Part of a small language model's weights.
Training: a variant of Muon for these matrices, 122M tokens, 6855 steps.
Each number is 50 + 12 x the weight over its row's rms, rounded and kept within 0 to 99. Layers, rows and columns count from 0. The size before them is the row's rms in percent of the matrix's.

# o: layer 3 attention output (transposed), 128x128, rms 0.072, rows 77-127, columns 32-63
# v: layer 3 attention value, 128x128, rms 0.0705, rows 78-127, columns 32-63
# up: layer 3 MLP up, 512x128, rms 0.0744, rows 0-49, columns 32-63
# down: layer 3 MLP down (transposed), 512x128, rms 0.0304, rows 0-48, columns 32-63
o77 086:34 44 65 26 67 41 57 58 58 85 44 41 44 31 61 46 62 46 66 36 68 53 29 51 57 36 51 50 54 54 43 34
v78 094:62 39 45 56 43 59 43 53 53 32 64 46 33 46 50 46 52 66 42 56 39 52 60 54 54 55 35 58 51 40 33 47
o78 098:48 37 48 55 51 61 50 59 36 13 73 46 41 41 44 27 49 51 44 35 61 64 64 62 60 69 60 43 67 51 55 47
v79 091:35 25 33 67 62 50 33 40 55 48 57 68 55 50 40 51 44 55 76 53 46 22 28 28 41 52 64 67 46 33 51 56
o79 091:54 52 49 61 28 34 57 31 66 38 44 80 49 33 42 45 65 59 62 40 47 33 43 60 48 40 44 51 35 40 51 72
v80 087:32 47 58 47 52 32 33 61 64 47 44 61 47 45 77 54 56 56 59 58 60 74 32 37 44 56 32 44 57 53 53 60
o80 091:46 60 27 47 47 47 47 49 78 63 19 34 55 47 35 73 54 35 55 59 61 73 23 66 49 48 39 41 40 52 43 39
v81 093:51 18 49 40 45 55 34 35 55 33 57 75 29 45 53 42 49 31 35 31 62 67 28 70 44 36 63 22 47 37 63 55
o81 081:67 35 51 66 57 41 46 49 54 57 67 64 31 47 77 39 40 55 39 53 49 64 58 55 37 48 64 26 40 35 51 52
v82 094:54 38 68 46 40 58 61 67 58 43 31 42 57 63 66 71 41 54 59 62 50 67 42 44 52 57 39 51 45 40 70 78
o82 096:45 62 54 65 57 45 58 40 78 58 36 32 61 52 67 67 76 41 40 65 41 40 41 50 38 48 49 50 48 40 44 34
v83 102:51 58 68 54 48 60 51 40 46 48 62 46 51 55 54 35 46 32 31 41 55 50 78 66 44 42 40 59 46 24 73 66
o83 105:31 57 59 40 41 40 32 53 56 55 39 57 66 49 40 38 53 41 33 46 46 60 64 62 41 59 60 63 33 56 56 73
v84 095:44 45 58 42 47 51 56 54 50 51 22 40 52 56 45 63 72 60 58 50 62 41 56 36 55 51 61 48 40 29 48 48
o84 097:75 51 75 59 61 22 36 61 52 50 34 59 46 74 27 50 56 44 41 43 58 39 65 51 49 59 69 53 33 52 50 35
v85 082:65 51 48 42 37 55 50 38 54 53 45 40 61 60 41 63 43 52 61 44 39 52 46 49 28 43 36 78 59 63 42 38
o85 087:41 53 42 64 65 64 70 58 40 43 48 36 58 48 37 63 34 63 36 48 52 48 53 32 33 50 47 59 55 41 56 56
v86 095:51 67 29 50 45 64 38 43 43 47 50 67 42 54 52 35 46 59 57 44 34 54 84 43 45 62 28 82 62 37 56 55
o86 091:56 60 36 45 44 51 51 46 40 38 47 68 55 45 60 63 72 59 51 43 32 45 61 48 45 38 42 60 57 43 62 69
v87 091:42 45 65 56 50 54 76 48 76 55 38 37 59 46 46 59 51 29 49 56 57 18 40 68 46 46 54 35 51 64 43 54
o87 101:51 58 21 28 67 45 51 49 48 35 49 56 72 57 64 56 77 42 50 35 45 27 51 45 48 50 53 37 52 56 54 49
v88 095:65 29 53 55 62 69 43 50 48 53 57 52 48 62 55 45 46 54 48 42 45 48 60 74 45 41 49 88 28 49 53 44
o88 107:63 22 60 41 49 44 42 45 34 46 48 61 37 53 55 48 61 59 33 48 50 51 43 71 61 65 45 43 39 42 74 41
v89 090:58 45 75 36 53 42 37 40 46 52 33 41 47 54 55 59 56 50 65 61 46 54 41 49 53 59 40 56 41 64 57 37
o89 094:65 41 65 55 47 37 49 32 48 32 47 35 41 50 47 41 53 52 58 50 36 76 44 53 37 64 33 60 32 64 56 53
v90 086:47 53 43 49 37 44 41 49 47 27 47 45 75 53 54 40 45 38 62 45 57 54 29 34 34 35 58 43 24 51 69 42
o90 089:45 44 56 55 34 42 55 60 39 39 61 64 46 59 65 42 39 46 55 65 62 57 37 49 62 54 47 38 56 38 36 46
v91 093:50 37 50 43 54 31 55 50 46 37 54 25 54 42 70 52 34 51 52 46 60 28 74 32 44 56 68 34 62 52 64 81
o91 097:56 57 58 41 65 40 42 48 55 49 55 45 68 25 60 65 35 45 35 55 63 43 58 47 33 54 49 40 43 68 34 84
v92 106:52 60 41 60 54 38 46 59 25 32 26 40 44 43 43 51 52 44 47 48 55 38 44 51 66 37 69 58 44 56 49 25
o92 106:67 70 60 47 48 38 67 65 34 48 65 55 53 50 31 55 33 46 51 68 47 71 28 48 59 42 66 25 57 48 69 42
v93 096:46 46 61 35 65 22 60 49 68 64 74 32 45 37 38 41 52 45 59 47 45 56 75 61 53 65 54 79 45 49 56 53
o93 099:40 48 34 37 50 64 60 40 58 50 55 69 57 33 54 33 55 44 45 51 61 55 55 42 46 53 26 39 48 56 72 47
v94 094:48 66 43 40 44 44 51 40 31 59 58 65 57 48 64 52 22 42 41 40 44 34 60 58 50 29 57 72 49 50 63 58
o94 101:58 59 20 69 54 55 39 63 40 45 57 71 68 27 47 57 46 44 66 41 31 26 57 40 52 60 66 56 56 76 44 50
v95 090:52 40 59 74 63 43 60 42 52 50 40 47 43 56 73 68 57 73 58 55 67 38 50 44 61 28 39 64 53 51 66 51
o95 095:44 51 26 65 57 33 23 50 62 53 63 32 43 43 55 40 69 60 55 50 50 61 44 54 43 38 36 55 59 36 24 42
v96 092:45 55 77 58 52 67 58 22 53 62 46 43 60 50 66 62 61 37 49 46 50 39 64 52 29 46 49 30 51 39 81 39
o96 093:53 60 65 70 57 50 56 39 37 49 50 52 71 49 61 56 44 56 47 48 35 52 43 48 19 36 54 70 60 74 34 67
v97 095:43 76 74 45 39 51 60 63 43 49 42 47 28 53 60 36 43 64 56 60 41 48 52 33 43 32 50 48 49 42 39 55
o97 092:47 60 48 44 44 64 47 60 51 60 45 37 43 30 42 36 53 42 46 68 61 58 38 40 53 30 68 69 51 34 43 44
v98 094:55 51 61 38 51 55 27 56 42 55 48 42 46 53 37 62 25 60 60 42 63 30 47 48 57 67 66 38 54 50 45 70
o98 098:69 40 33 58 47 51 51 47 53 52 64 32 33 56 41 55 48 60 34 61 51 48 55 46 54 61 43 65 44 32 56 75
v99 088:65 49 51 48 41 70 59 58 44 34 41 58 55 56 58 70 62 49 68 37 51 62 30 56 51 61 42 35 57 53 73 62
o99 098:57 49 66 57 65 48 54 50 64 38 48 48 60 60 63 54 47 46 55 54 46 32 53 78 62 39 33 51 49 63 57 47
v100 083:47 60 44 66 51 37 56 45 58 32 69 31 36 44 55 41 50 37 48 45 53 49 40 41 53 32 36 48 50 39 58 38
o100 087:32 72 55 56 46 48 69 45 58 63 51 59 46 55 46 40 47 50 52 49 59 58 68 42 32 61 41 34 65 45 93 50
v101 103:49 68 68 46 48 26 67 51 61 34 35 49 45 68 65 61 46 60 44 52 38 47 43 30 68 52 51 35 60 45 41 53
o101 102:61 61 54 46 34 49 46 47 63 49 51 44 32 65 51 30 59 49 37 59 55 57 57 44 50 64 67 39 37 55 55 44
v102 101:54 52 55 45 54 58 44 71 54 47 48 47 70 54 37 40 47 41 51 55 49 40 84 50 69 57 46 63 42 67 63 30
o102 105:62 48 60 57 54 51 56 62 54 42 47 66 49 65 46 50 41 53 80 59 50 64 50 42 48 50 43 62 52 37 56 48
v103 085:24 33 27 46 55 67 67 59 80 60 46 62 32 59 53 47 38 43 34 40 55 32 66 51 48 44 29 48 55 59 49 50
o103 090:35 22 51 52 31 58 59 42 38 33 56 51 56 48 51 54 59 61 44 54 46 38 38 53 46 53 50 52 44 62 49 59
v104 091:67 80 51 57 54 62 71 53 54 43 47 26 48 64 53 47 35 48 66 72 56 50 27 59 53 31 79 44 55 47 60 48
o104 094:53 50 21 40 42 56 61 54 52 29 36 51 29 74 36 28 43 53 49 57 55 43 59 25 54 56 52 48 71 59 42 48
v105 093:58 56 28 40 43 47 57 38 38 58 47 71 28 53 41 48 59 64 42 47 56 29 73 33 56 49 51 40 52 45 59 82
o105 088:48 52 53 56 30 53 59 48 44 69 58 48 58 46 66 56 37 40 60 52 46 55 61 68 66 27 86 57 45 57 47 39
v106 092:38 51 39 72 52 43 61 51 44 43 38 47 79 42 30 67 44 45 54 50 47 62 51 76 56 58 57 52 56 47 49 77
o106 091:39 44 57 56 31 48 68 62 31 50 29 32 65 46 50 62 53 49 43 50 62 37 53 68 63 41 56 39 46 72 55 58
v107 088:41 53 63 44 34 31 42 39 60 42 60 37 64 44 48 56 63 43 47 43 62 50 61 48 44 66 58 49 37 22 61 45
o107 097:50 48 53 49 76 33 40 48 72 44 55 41 70 54 34 58 49 33 62 51 61 51 75 33 42 46 61 41 45 45 62 61
v108 095:60 55 40 51 52 46 56 31 58 75 40 41 48 51 50 56 37 59 46 70 44 47 55 55 39 49 38 54 66 60 42 51
o108 098:48 41 55 57 53 71 42 56 43 81 38 40 47 43 49 59 45 57 49 52 52 41 15 51 43 48 42 68 62 47 43 44
v109 086:46 51 30 66 42 43 56 61 56 33 38 50 69 67 54 31 30 63 39 47 52 53 57 55 75 61 58 37 54 30 35 44
o109 093:55 71 50 82 59 72 50 60 58 52 64 59 66 58 43 40 45 28 45 50 65 53 53 44 52 55 64 24 38 53 39 41
v110 083:39 60 31 37 47 37 67 52 38 53 54 34 46 47 54 49 37 63 53 56 41 30 14 56 40 32 66 35 48 54 69 59
o110 087:48 32 38 42 28 41 40 62 68 34 36 36 47 58 43 39 49 37 60 58 59 06 35 68 65 36 53 56 58 46 77 43
v111 087:49 81 64 53 41 40 55 62 50 55 55 52 72 46 47 53 77 61 63 37 43 45 40 59 51 33 68 43 60 35 51 58
o111 088:40 66 65 62 46 44 77 30 36 60 37 57 64 50 38 43 49 52 54 70 45 40 57 52 41 43 87 45 51 49 46 47
v112 092:65 51 53 41 46 47 52 37 42 58 62 59 39 49 49 47 33 37 53 60 49 57 37 68 51 57 52 38 61 38 45 28
o112 096:47 42 45 27 53 33 59 33 61 21 50 54 41 37 53 27 52 59 74 42 39 63 57 37 71 45 48 59 53 55 47 54
v113 089:28 48 47 35 47 33 55 49 71 27 42 67 33 44 49 32 42 33 53 63 63 69 39 43 38 40 54 45 43 32 54 60
o113 092:58 57 34 44 31 47 33 42 69 62 49 60 41 53 62 46 51 30 57 43 52 52 55 35 44 46 64 37 56 42 57 52
v114 091:47 46 61 52 63 29 55 43 48 62 68 39 48 52 46 47 24 56 41 55 37 40 27 34 38 42 22 63 43 63 63 39
o114 086:46 55 56 30 47 50 50 32 49 73 61 64 45 58 49 41 43 47 31 56 46 38 19 52 54 45 21 41 48 50 74 41
v115 097:39 62 70 27 47 35 62 53 64 52 60 45 37 50 42 58 61 68 45 50 44 43 28 48 34 56 36 37 65 61 57 39
o115 095:56 55 56 56 57 60 34 41 41 51 50 38 53 47 49 47 53 49 45 69 44 59 53 35 44 64 71 33 55 71 45 47
v116 090:60 62 57 49 41 31 63 36 50 53 65 62 57 38 46 41 33 29 54 34 69 62 81 38 61 62 65 43 50 39 64 40
o116 089:54 48 22 56 47 57 63 55 59 72 60 62 57 62 26 52 31 35 53 48 56 45 46 58 53 65 61 62 75 64 37 41
v117 088:64 61 50 72 53 35 32 76 62 40 49 37 41 45 54 53 44 23 50 60 51 32 58 56 46 59 43 39 58 58 62 45
o117 092:55 73 62 70 66 53 58 80 51 49 50 31 48 49 49 41 39 57 49 64 41 37 54 44 47 59 33 22 56 52 62 76
v118 106:31 59 37 31 36 59 58 47 41 67 57 72 42 52 51 38 62 43 61 43 45 45 47 55 57 49 28 57 63 70 48 40
o118 106:41 54 51 64 47 58 56 36 37 64 52 77 35 47 46 51 54 54 57 57 39 42 52 54 56 47 68 52 61 59 45 59
v119 085:74 50 77 44 59 69 57 40 59 50 45 53 48 62 38 43 78 57 56 60 39 38 37 48 39 28 69 44 45 69 72 53
o119 091:73 42 64 61 53 52 32 48 35 56 77 61 61 57 54 51 53 55 59 58 50 67 51 54 57 37 37 52 52 57 59 65
v120 088:53 45 50 45 41 41 34 67 51 68 51 69 69 47 45 48 63 41 50 47 67 45 58 35 76 67 34 35 43 61 56 24
o120 098:59 71 76 40 68 40 68 61 57 61 50 71 43 44 50 34 62 57 48 54 50 54 51 39 44 57 59 36 36 27 66 55
v121 091:58 35 58 56 46 55 67 40 41 47 59 66 43 47 68 27 52 59 44 54 46 53 49 60 38 59 28 50 65 52 43 46
o121 094:54 27 44 57 69 94 51 42 43 48 63 54 67 43 37 50 47 55 46 40 33 28 53 63 33 46 57 71 63 60 64 50
v122 087:55 20 42 63 47 44 48 67 42 41 46 45 50 65 39 57 48 58 55 49 48 55 59 58 48 47 43 73 22 28 47 36
o122 096:70 30 47 44 63 47 53 57 55 50 49 39 62 57 71 59 32 45 62 45 57 70 44 33 59 58 40 48 46 40 59 29
v123 096:66 37 35 55 63 39 44 39 44 57 63 19 55 49 38 37 60 35 39 40 44 22 62 56 50 43 69 25 53 53 51 64
o123 094:52 43 36 55 62 50 53 43 45 48 68 35 59 61 52 36 42 39 28 35 37 65 48 50 41 37 54 16 60 51 68 69
v124 083:57 41 50 72 43 47 30 54 67 54 74 40 37 66 48 49 43 52 36 54 62 61 38 48 34 58 62 40 45 57 42 61
o124 090:65 30 31 47 46 42 40 64 58 45 32 42 73 29 52 51 50 62 46 56 64 63 38 67 66 68 62 52 47 53 59 40
v125 088:43 69 49 30 52 52 42 37 43 20 60 62 34 37 52 35 49 51 49 56 46 53 66 59 62 56 54 48 50 56 41 30
o125 086:39 77 61 63 82 69 37 49 33 42 82 56 55 49 49 34 46 42 45 30 51 48 59 58 57 34 54 47 42 70 38 47
v126 093:40 36 51 65 57 44 38 41 43 55 48 28 27 53 70 66 44 62 52 65 52 44 61 55 39 57 59 49 51 48 39 46
o126 096:54 24 40 62 73 44 26 67 53 78 36 59 62 57 66 46 35 66 55 62 59 46 51 48 34 37 45 62 57 46 52 47
v127 101:40 83 32 43 40 48 59 54 23 63 41 54 61 58 72 55 53 25 52 52 48 39 52 40 39 51 41 35 46 53 66 58
o127 101:56 58 64 56 49 66 43 48 53 58 53 61 42 38 56 57 71 28 41 61 57 26 54 43 47 56 75 35 33 71 63 55
up0 127:54 35 57 52 31 40 54 45 35 61 58 43 67 61 50 49 56 40 36 37 48 50 25 47 48 57 59 53 34 60 36 33
down0 125:31 69 38 59 60 51 45 36 75 49 64 46 54 45 49 40 45 46 63 73 53 74 55 73 40 49 38 40 78 38 47 60
up1 099:46 49 69 67 53 65 54 62 56 47 76 52 55 52 62 49 66 44 30 54 27 33 55 37 61 34 65 26 36 52 54 67
down1 095:49 62 40 56 56 43 37 35 29 29 54 42 39 35 28 48 61 60 44 45 29 63 54 40 61 72 52 51 40 45 32 65
up2 092:51 44 68 54 56 54 70 65 52 36 52 74 70 46 43 37 62 44 41 44 58 35 52 45 45 46 51 41 57 59 55 56
down2 106:49 71 42 53 51 64 23 45 28 58 45 35 37 40 47 33 53 48 48 69 54 49 40 46 52 53 63 55 25 69 45 47
up3 129:48 60 39 59 81 58 35 56 52 41 31 48 60 34 51 33 50 47 51 48 58 52 58 43 43 49 56 53 55 53 38 51
down3 135:49 42 35 52 43 66 50 26 48 62 50 73 45 40 67 39 58 58 62 60 75 54 41 59 36 53 52 49 46 26 41 51
up4 116:31 51 59 46 58 40 46 54 68 53 56 41 48 45 42 57 51 55 47 48 63 65 43 61 32 50 59 50 35 50 64 23
down4 114:55 64 58 55 49 58 55 26 54 55 60 57 65 39 77 54 42 56 61 35 42 33 70 39 44 56 32 69 55 70 48 56
up5 128:62 59 77 39 38 64 62 59 58 59 62 40 46 53 49 38 60 47 61 47 61 56 57 48 55 61 68 33 59 46 56 53
down5 123:71 43 78 46 75 49 48 39 45 31 74 64 47 53 71 53 46 32 43 50 54 35 32 42 55 45 47 14 74 30 68 37
up6 109:28 67 64 56 28 53 49 47 48 28 48 51 50 55 40 56 34 38 53 67 60 46 64 20 49 50 77 50 49 47 56 42
down6 131:85 35 63 53 38 27 32 26 47 19 40 47 51 50 40 54 45 57 42 67 42 63 62 58 58 55 32 52 47 49 78 58
up7 097:55 37 79 32 59 38 45 47 25 44 46 63 52 31 52 49 52 50 43 48 43 46 60 53 24 64 60 71 43 45 35 62
down7 108:65 44 39 55 43 39 51 36 62 43 51 37 29 30 44 36 45 49 60 56 59 42 63 32 67 59 61 60 32 53 56 50
up8 115:49 53 54 54 33 47 39 42 70 47 48 55 30 49 52 48 43 59 48 47 31 62 49 49 51 56 31 60 50 46 62 23
down8 110:52 57 71 38 60 47 48 41 64 55 66 52 67 45 57 70 53 67 49 43 65 55 50 59 41 49 48 39 37 42 72 49
up9 098:55 49 46 44 47 46 66 69 52 54 38 57 65 53 42 53 63 69 53 28 52 41 61 49 53 50 62 50 46 33 53 53
down9 106:31 53 60 30 53 36 45 84 39 41 52 41 62 46 44 36 63 48 50 63 58 69 36 29 66 43 53 48 54 49 50 59
up10 093:38 56 56 27 44 90 68 50 29 42 49 43 67 42 52 38 39 47 33 69 58 66 77 28 57 39 41 45 52 40 40 43
down10 096:59 24 38 58 47 36 54 48 42 44 61 34 42 28 59 37 55 51 45 48 54 39 57 55 61 59 63 47 64 34 43 38
up11 088:54 66 38 27 89 37 53 47 49 21 35 35 55 49 56 45 45 44 62 35 58 56 55 17 51 51 39 50 66 44 53 75
down11 077:30 31 56 40 60 36 62 59 59 51 49 55 53 55 47 37 36 49 40 35 47 64 22 35 52 73 56 28 55 60 28 60
up12 113:30 57 59 70 58 53 49 55 73 46 57 54 29 50 51 49 46 63 60 61 39 49 56 30 56 54 60 49 49 30 33 77
down12 111:65 56 58 32 43 55 38 61 63 58 37 61 46 56 26 35 60 66 68 44 55 59 70 34 40 53 48 45 46 42 54 63
up13 105:42 58 48 62 51 38 52 44 61 50 51 52 38 58 48 71 47 39 70 41 39 53 28 51 37 56 50 61 47 41 26 55
down13 103:54 56 45 49 68 43 59 52 45 69 34 69 75 43 41 36 49 51 56 57 53 56 35 30 51 25 74 50 53 41 57 58
up14 096:58 42 56 47 38 49 56 36 73 45 48 44 57 36 50 88 71 47 33 43 50 71 43 36 47 52 43 58 50 52 53 50
down14 101:43 46 41 44 51 67 49 48 58 44 48 68 41 38 53 53 45 40 42 43 67 46 53 46 49 53 52 61 60 59 37 67
up15 107:45 56 36 60 60 41 51 46 47 25 66 59 63 51 35 45 53 45 47 39 53 51 36 42 61 44 44 61 55 24 58 60
down15 107:76 56 54 51 67 42 61 61 45 31 33 60 43 49 69 68 49 59 61 38 46 61 38 51 48 54 64 63 39 34 74 54
up16 104:58 37 56 50 28 70 64 42 37 75 62 39 31 53 63 31 45 48 37 53 79 60 27 49 51 43 49 48 48 39 37 49
down16 111:60 62 36 35 67 52 28 62 51 56 29 45 46 59 43 65 67 43 49 41 46 56 31 46 74 44 61 82 34 59 46 33
up17 100:57 71 81 49 48 60 56 57 62 49 23 55 40 53 49 47 26 53 47 07 53 56 32 50 53 46 56 59 50 62 47 51
down17 103:39 47 47 46 56 41 77 51 41 29 47 56 38 54 37 37 22 46 62 51 38 58 33 33 57 59 48 43 35 50 66 64
up18 106:73 42 53 41 67 54 40 82 32 48 55 49 39 37 39 42 46 36 46 51 73 64 45 62 36 43 51 25 33 51 72 60
down18 098:50 62 45 66 47 38 78 46 54 53 43 65 65 42 39 66 56 43 42 50 45 52 60 46 42 36 50 66 59 59 70 28
up19 094:62 19 52 52 47 38 47 54 50 70 59 63 31 74 48 46 38 59 70 27 51 23 79 42 67 50 40 52 49 78 34 45
down19 105:35 13 45 45 59 47 48 69 52 24 62 52 58 49 35 41 39 36 58 36 32 51 44 26 51 41 42 52 37 34 70 68
up20 087:33 58 43 65 59 71 57 50 14 38 51 52 57 52 50 49 51 41 60 52 65 74 63 49 34 58 60 41 50 45 55 40
down20 089:33 63 40 61 47 68 58 44 45 23 35 46 82 51 27 40 49 71 52 56 43 67 48 75 53 41 61 59 60 43 51 50
up21 103:38 43 52 55 65 43 57 50 44 40 48 64 46 48 44 45 34 73 52 48 51 64 45 44 44 32 47 42 63 52 48 68
down21 110:52 61 38 60 69 45 47 47 62 49 36 47 44 55 69 49 42 63 35 29 26 66 55 53 51 50 32 56 64 52 36 74
up22 091:44 28 63 45 56 35 43 59 61 34 59 49 70 43 40 58 44 43 55 58 56 72 61 63 54 52 65 23 51 65 37 48
down22 084:58 66 34 64 48 51 51 56 64 49 46 31 63 58 44 56 64 47 52 51 56 33 40 72 38 39 41 43 46 64 56 30
up23 102:42 50 56 48 53 61 36 63 40 42 34 52 56 38 46 33 37 62 58 48 65 58 32 47 55 79 35 35 52 51 46 51
down23 109:62 43 28 60 58 58 43 60 44 34 63 57 47 39 75 48 29 65 52 41 59 70 47 70 29 52 39 64 61 36 39 54
up24 100:55 48 47 24 57 15 64 41 35 35 19 57 56 67 39 63 48 57 73 41 50 47 65 45 43 44 40 73 65 37 40 74
down24 091:54 50 42 67 71 40 50 24 31 65 56 71 44 64 60 56 43 57 70 54 57 32 38 40 40 51 39 75 42 40 53 34
up25 099:65 37 48 46 70 42 64 60 56 34 32 40 32 63 56 45 34 52 50 59 42 30 35 44 37 66 62 25 58 40 57 49
down25 122:48 53 56 60 43 34 60 32 60 48 46 69 32 36 33 47 56 53 59 38 48 53 34 51 34 56 59 62 51 46 55 47
up26 110:25 35 45 68 63 54 46 27 46 57 40 29 50 53 37 70 39 35 39 50 51 69 48 33 54 39 59 46 75 49 48 09
down26 102:50 32 56 57 43 44 70 27 61 37 38 63 60 40 47 43 65 71 48 47 41 45 56 37 59 33 40 29 56 28 57 24
up27 101:49 39 33 49 30 58 39 60 58 54 60 42 47 53 60 64 48 64 40 49 64 52 40 44 56 48 51 29 51 59 39 49
down27 121:34 56 45 43 44 49 44 59 56 50 57 57 49 33 51 55 49 43 17 63 60 53 65 56 71 39 65 46 69 75 56 54
up28 095:64 79 73 48 49 29 58 51 35 46 36 28 40 58 45 64 64 43 34 52 27 39 41 55 30 37 61 68 41 56 53 29
down28 100:44 37 31 54 59 69 82 48 56 37 41 55 46 38 56 55 50 45 40 68 41 58 55 56 47 50 52 53 40 41 71 48
up29 094:50 62 54 51 55 48 25 59 47 67 52 64 48 42 57 42 53 57 60 38 40 74 39 57 57 25 45 50 54 36 60 37
down29 072:51 37 69 57 34 57 64 44 37 46 62 48 66 57 50 53 62 69 56 65 53 46 63 48 58 63 59 30 34 56 65 49
up30 085:48 79 25 25 53 43 50 45 67 53 42 60 47 54 49 41 51 47 42 70 31 49 91 47 58 61 59 43 67 49 52 38
down30 078:52 54 43 72 33 58 58 49 60 31 52 50 55 51 39 43 49 43 53 41 49 53 48 54 46 31 49 65 54 77 44 45
up31 092:57 68 36 51 62 27 49 31 51 33 50 56 47 48 20 54 70 45 58 53 49 71 44 61 65 42 28 25 65 52 57 52
down31 086:58 68 48 61 41 64 58 38 57 53 34 66 53 53 61 46 39 44 40 44 64 52 70 70 56 38 33 52 43 35 61 57
up32 103:19 52 50 40 41 65 55 63 40 66 44 75 39 31 60 43 32 47 48 54 52 49 64 49 48 54 40 46 44 19 45 54
down32 099:49 41 60 51 68 49 37 50 39 30 62 55 43 43 45 35 40 61 56 44 51 61 46 64 33 42 50 69 58 44 59 38
up33 094:60 57 58 62 58 42 59 44 60 48 33 39 63 71 59 46 38 58 67 62 46 45 60 52 24 59 47 67 42 56 50 65
down33 104:59 54 52 36 36 53 49 45 54 60 63 56 59 45 46 53 43 61 54 48 59 66 35 41 62 63 44 58 62 59 62 54
up34 093:37 46 47 48 48 29 47 46 47 28 58 59 70 68 29 51 57 18 51 35 60 27 49 48 76 39 56 50 54 34 55 49
down34 097:41 72 44 31 46 40 45 46 56 48 43 72 32 68 43 59 43 48 61 35 32 55 67 47 51 43 68 69 40 71 38 54
up35 088:60 45 29 67 46 64 44 33 51 36 60 58 52 57 52 55 53 39 30 54 42 28 74 61 53 51 41 37 34 37 58 43
down35 082:47 44 60 43 74 51 51 36 43 54 47 33 53 50 40 34 35 49 38 46 47 62 48 51 32 40 47 62 44 63 51 34
up36 090:39 47 63 59 61 34 69 72 66 65 41 29 20 44 67 53 74 51 35 73 60 52 42 53 52 58 32 57 61 46 51 40
down36 097:65 52 57 36 40 58 40 58 63 39 49 44 48 58 45 75 62 69 41 37 28 45 40 48 52 54 44 64 49 40 72 52
up37 078:52 50 39 50 58 48 55 57 45 40 57 54 45 49 58 56 59 65 66 60 66 34 33 34 46 51 51 50 45 37 38 77
down37 076:46 51 41 42 44 63 43 22 41 13 37 45 57 28 50 52 52 52 53 38 61 62 52 44 65 24 55 45 38 62 70 58
up38 097:47 49 67 53 52 32 59 58 48 39 54 57 28 55 52 54 61 41 52 74 65 55 45 32 48 50 61 56 29 55 31 54
down38 083:56 58 19 57 45 64 48 31 36 57 62 44 53 45 58 69 52 71 46 47 43 61 56 65 35 47 70 72 69 42 48 30
up39 109:53 45 36 42 60 56 74 51 43 32 49 38 60 61 66 48 33 39 59 40 75 54 32 29 57 63 59 51 45 45 37 50
down39 110:44 50 39 31 50 52 58 51 71 40 55 56 51 50 73 49 57 56 33 43 40 56 57 70 63 52 41 61 23 42 52 27
up40 082:68 26 49 34 79 51 62 46 42 34 48 54 50 41 52 40 46 65 66 59 35 65 31 37 26 67 54 71 53 47 52 64
down40 077:48 49 45 72 49 72 38 40 41 57 46 39 31 43 49 44 41 39 54 42 69 44 48 57 33 56 47 49 29 47 66 45
up41 105:60 30 67 26 60 29 59 44 67 36 52 36 59 56 67 58 60 60 46 62 30 66 60 66 40 63 62 58 66 48 40 61
down41 103:42 47 45 48 46 45 55 35 70 29 40 24 61 58 45 49 59 61 58 50 56 58 58 57 59 49 74 81 55 41 53 51
up42 107:47 47 49 63 52 35 43 61 50 47 34 37 55 44 57 43 43 45 57 65 45 29 45 38 51 60 50 57 66 87 39 37
down42 112:60 37 62 48 44 38 76 33 72 44 61 51 56 49 57 64 48 42 52 40 60 46 48 63 45 34 67 42 16 40 53 53
up43 071:61 57 57 55 55 35 38 61 43 20 40 75 41 57 40 41 52 35 47 68 58 26 53 67 54 47 69 72 38 50 63 46
down43 070:59 53 59 53 49 72 49 30 42 49 38 44 63 47 38 64 37 58 64 42 48 55 59 29 22 52 57 60 44 64 36 53
up44 094:47 59 54 46 37 35 64 36 61 48 48 38 21 51 50 45 61 54 70 52 50 67 51 14 43 47 39 69 53 45 36 41
down44 083:47 46 38 52 73 49 57 62 76 52 65 80 61 58 28 48 64 39 44 46 42 43 59 65 37 41 71 45 23 25 59 53
up45 125:54 66 68 62 60 50 55 41 49 48 47 50 42 59 51 66 56 45 50 60 55 62 48 43 25 39 50 48 37 45 34 57
down45 136:50 63 42 40 42 59 46 65 48 54 76 60 40 50 45 40 52 84 46 32 43 38 68 37 46 56 45 49 44 66 38 61
up46 099:46 30 47 68 38 66 57 56 53 49 41 52 47 42 37 27 46 44 32 37 61 66 69 68 32 57 55 54 47 66 64 49
down46 098:47 61 44 60 56 38 59 27 49 33 27 47 57 35 59 56 67 37 70 51 40 50 54 44 61 37 68 59 63 56 52 46
up47 069:51 48 30 63 64 36 69 55 68 60 60 60 39 53 37 41 62 45 55 49 57 58 42 48 38 63 38 54 51 45 19 63
down47 075:47 61 59 57 57 66 50 46 43 52 53 56 38 41 54 37 65 43 57 38 51 61 64 54 26 52 52 65 51 55 61 73
up48 101:63 44 42 44 41 59 30 17 52 60 53 38 63 42 47 53 42 48 41 36 64 34 45 51 35 51 52 37 38 16 70 67
down48 098:33 59 60 45 43 49 57 49 69 65 57 58 26 47 62 55 46 38 44 63 50 53 46 58 75 58 34 73 43 44 41 33
up49 093:49 48 44 51 46 44 44 44 55 43 59 43 41 62 47 48 44 58 27 53 66 51 21 62 53 58 39 57 52 49 58 46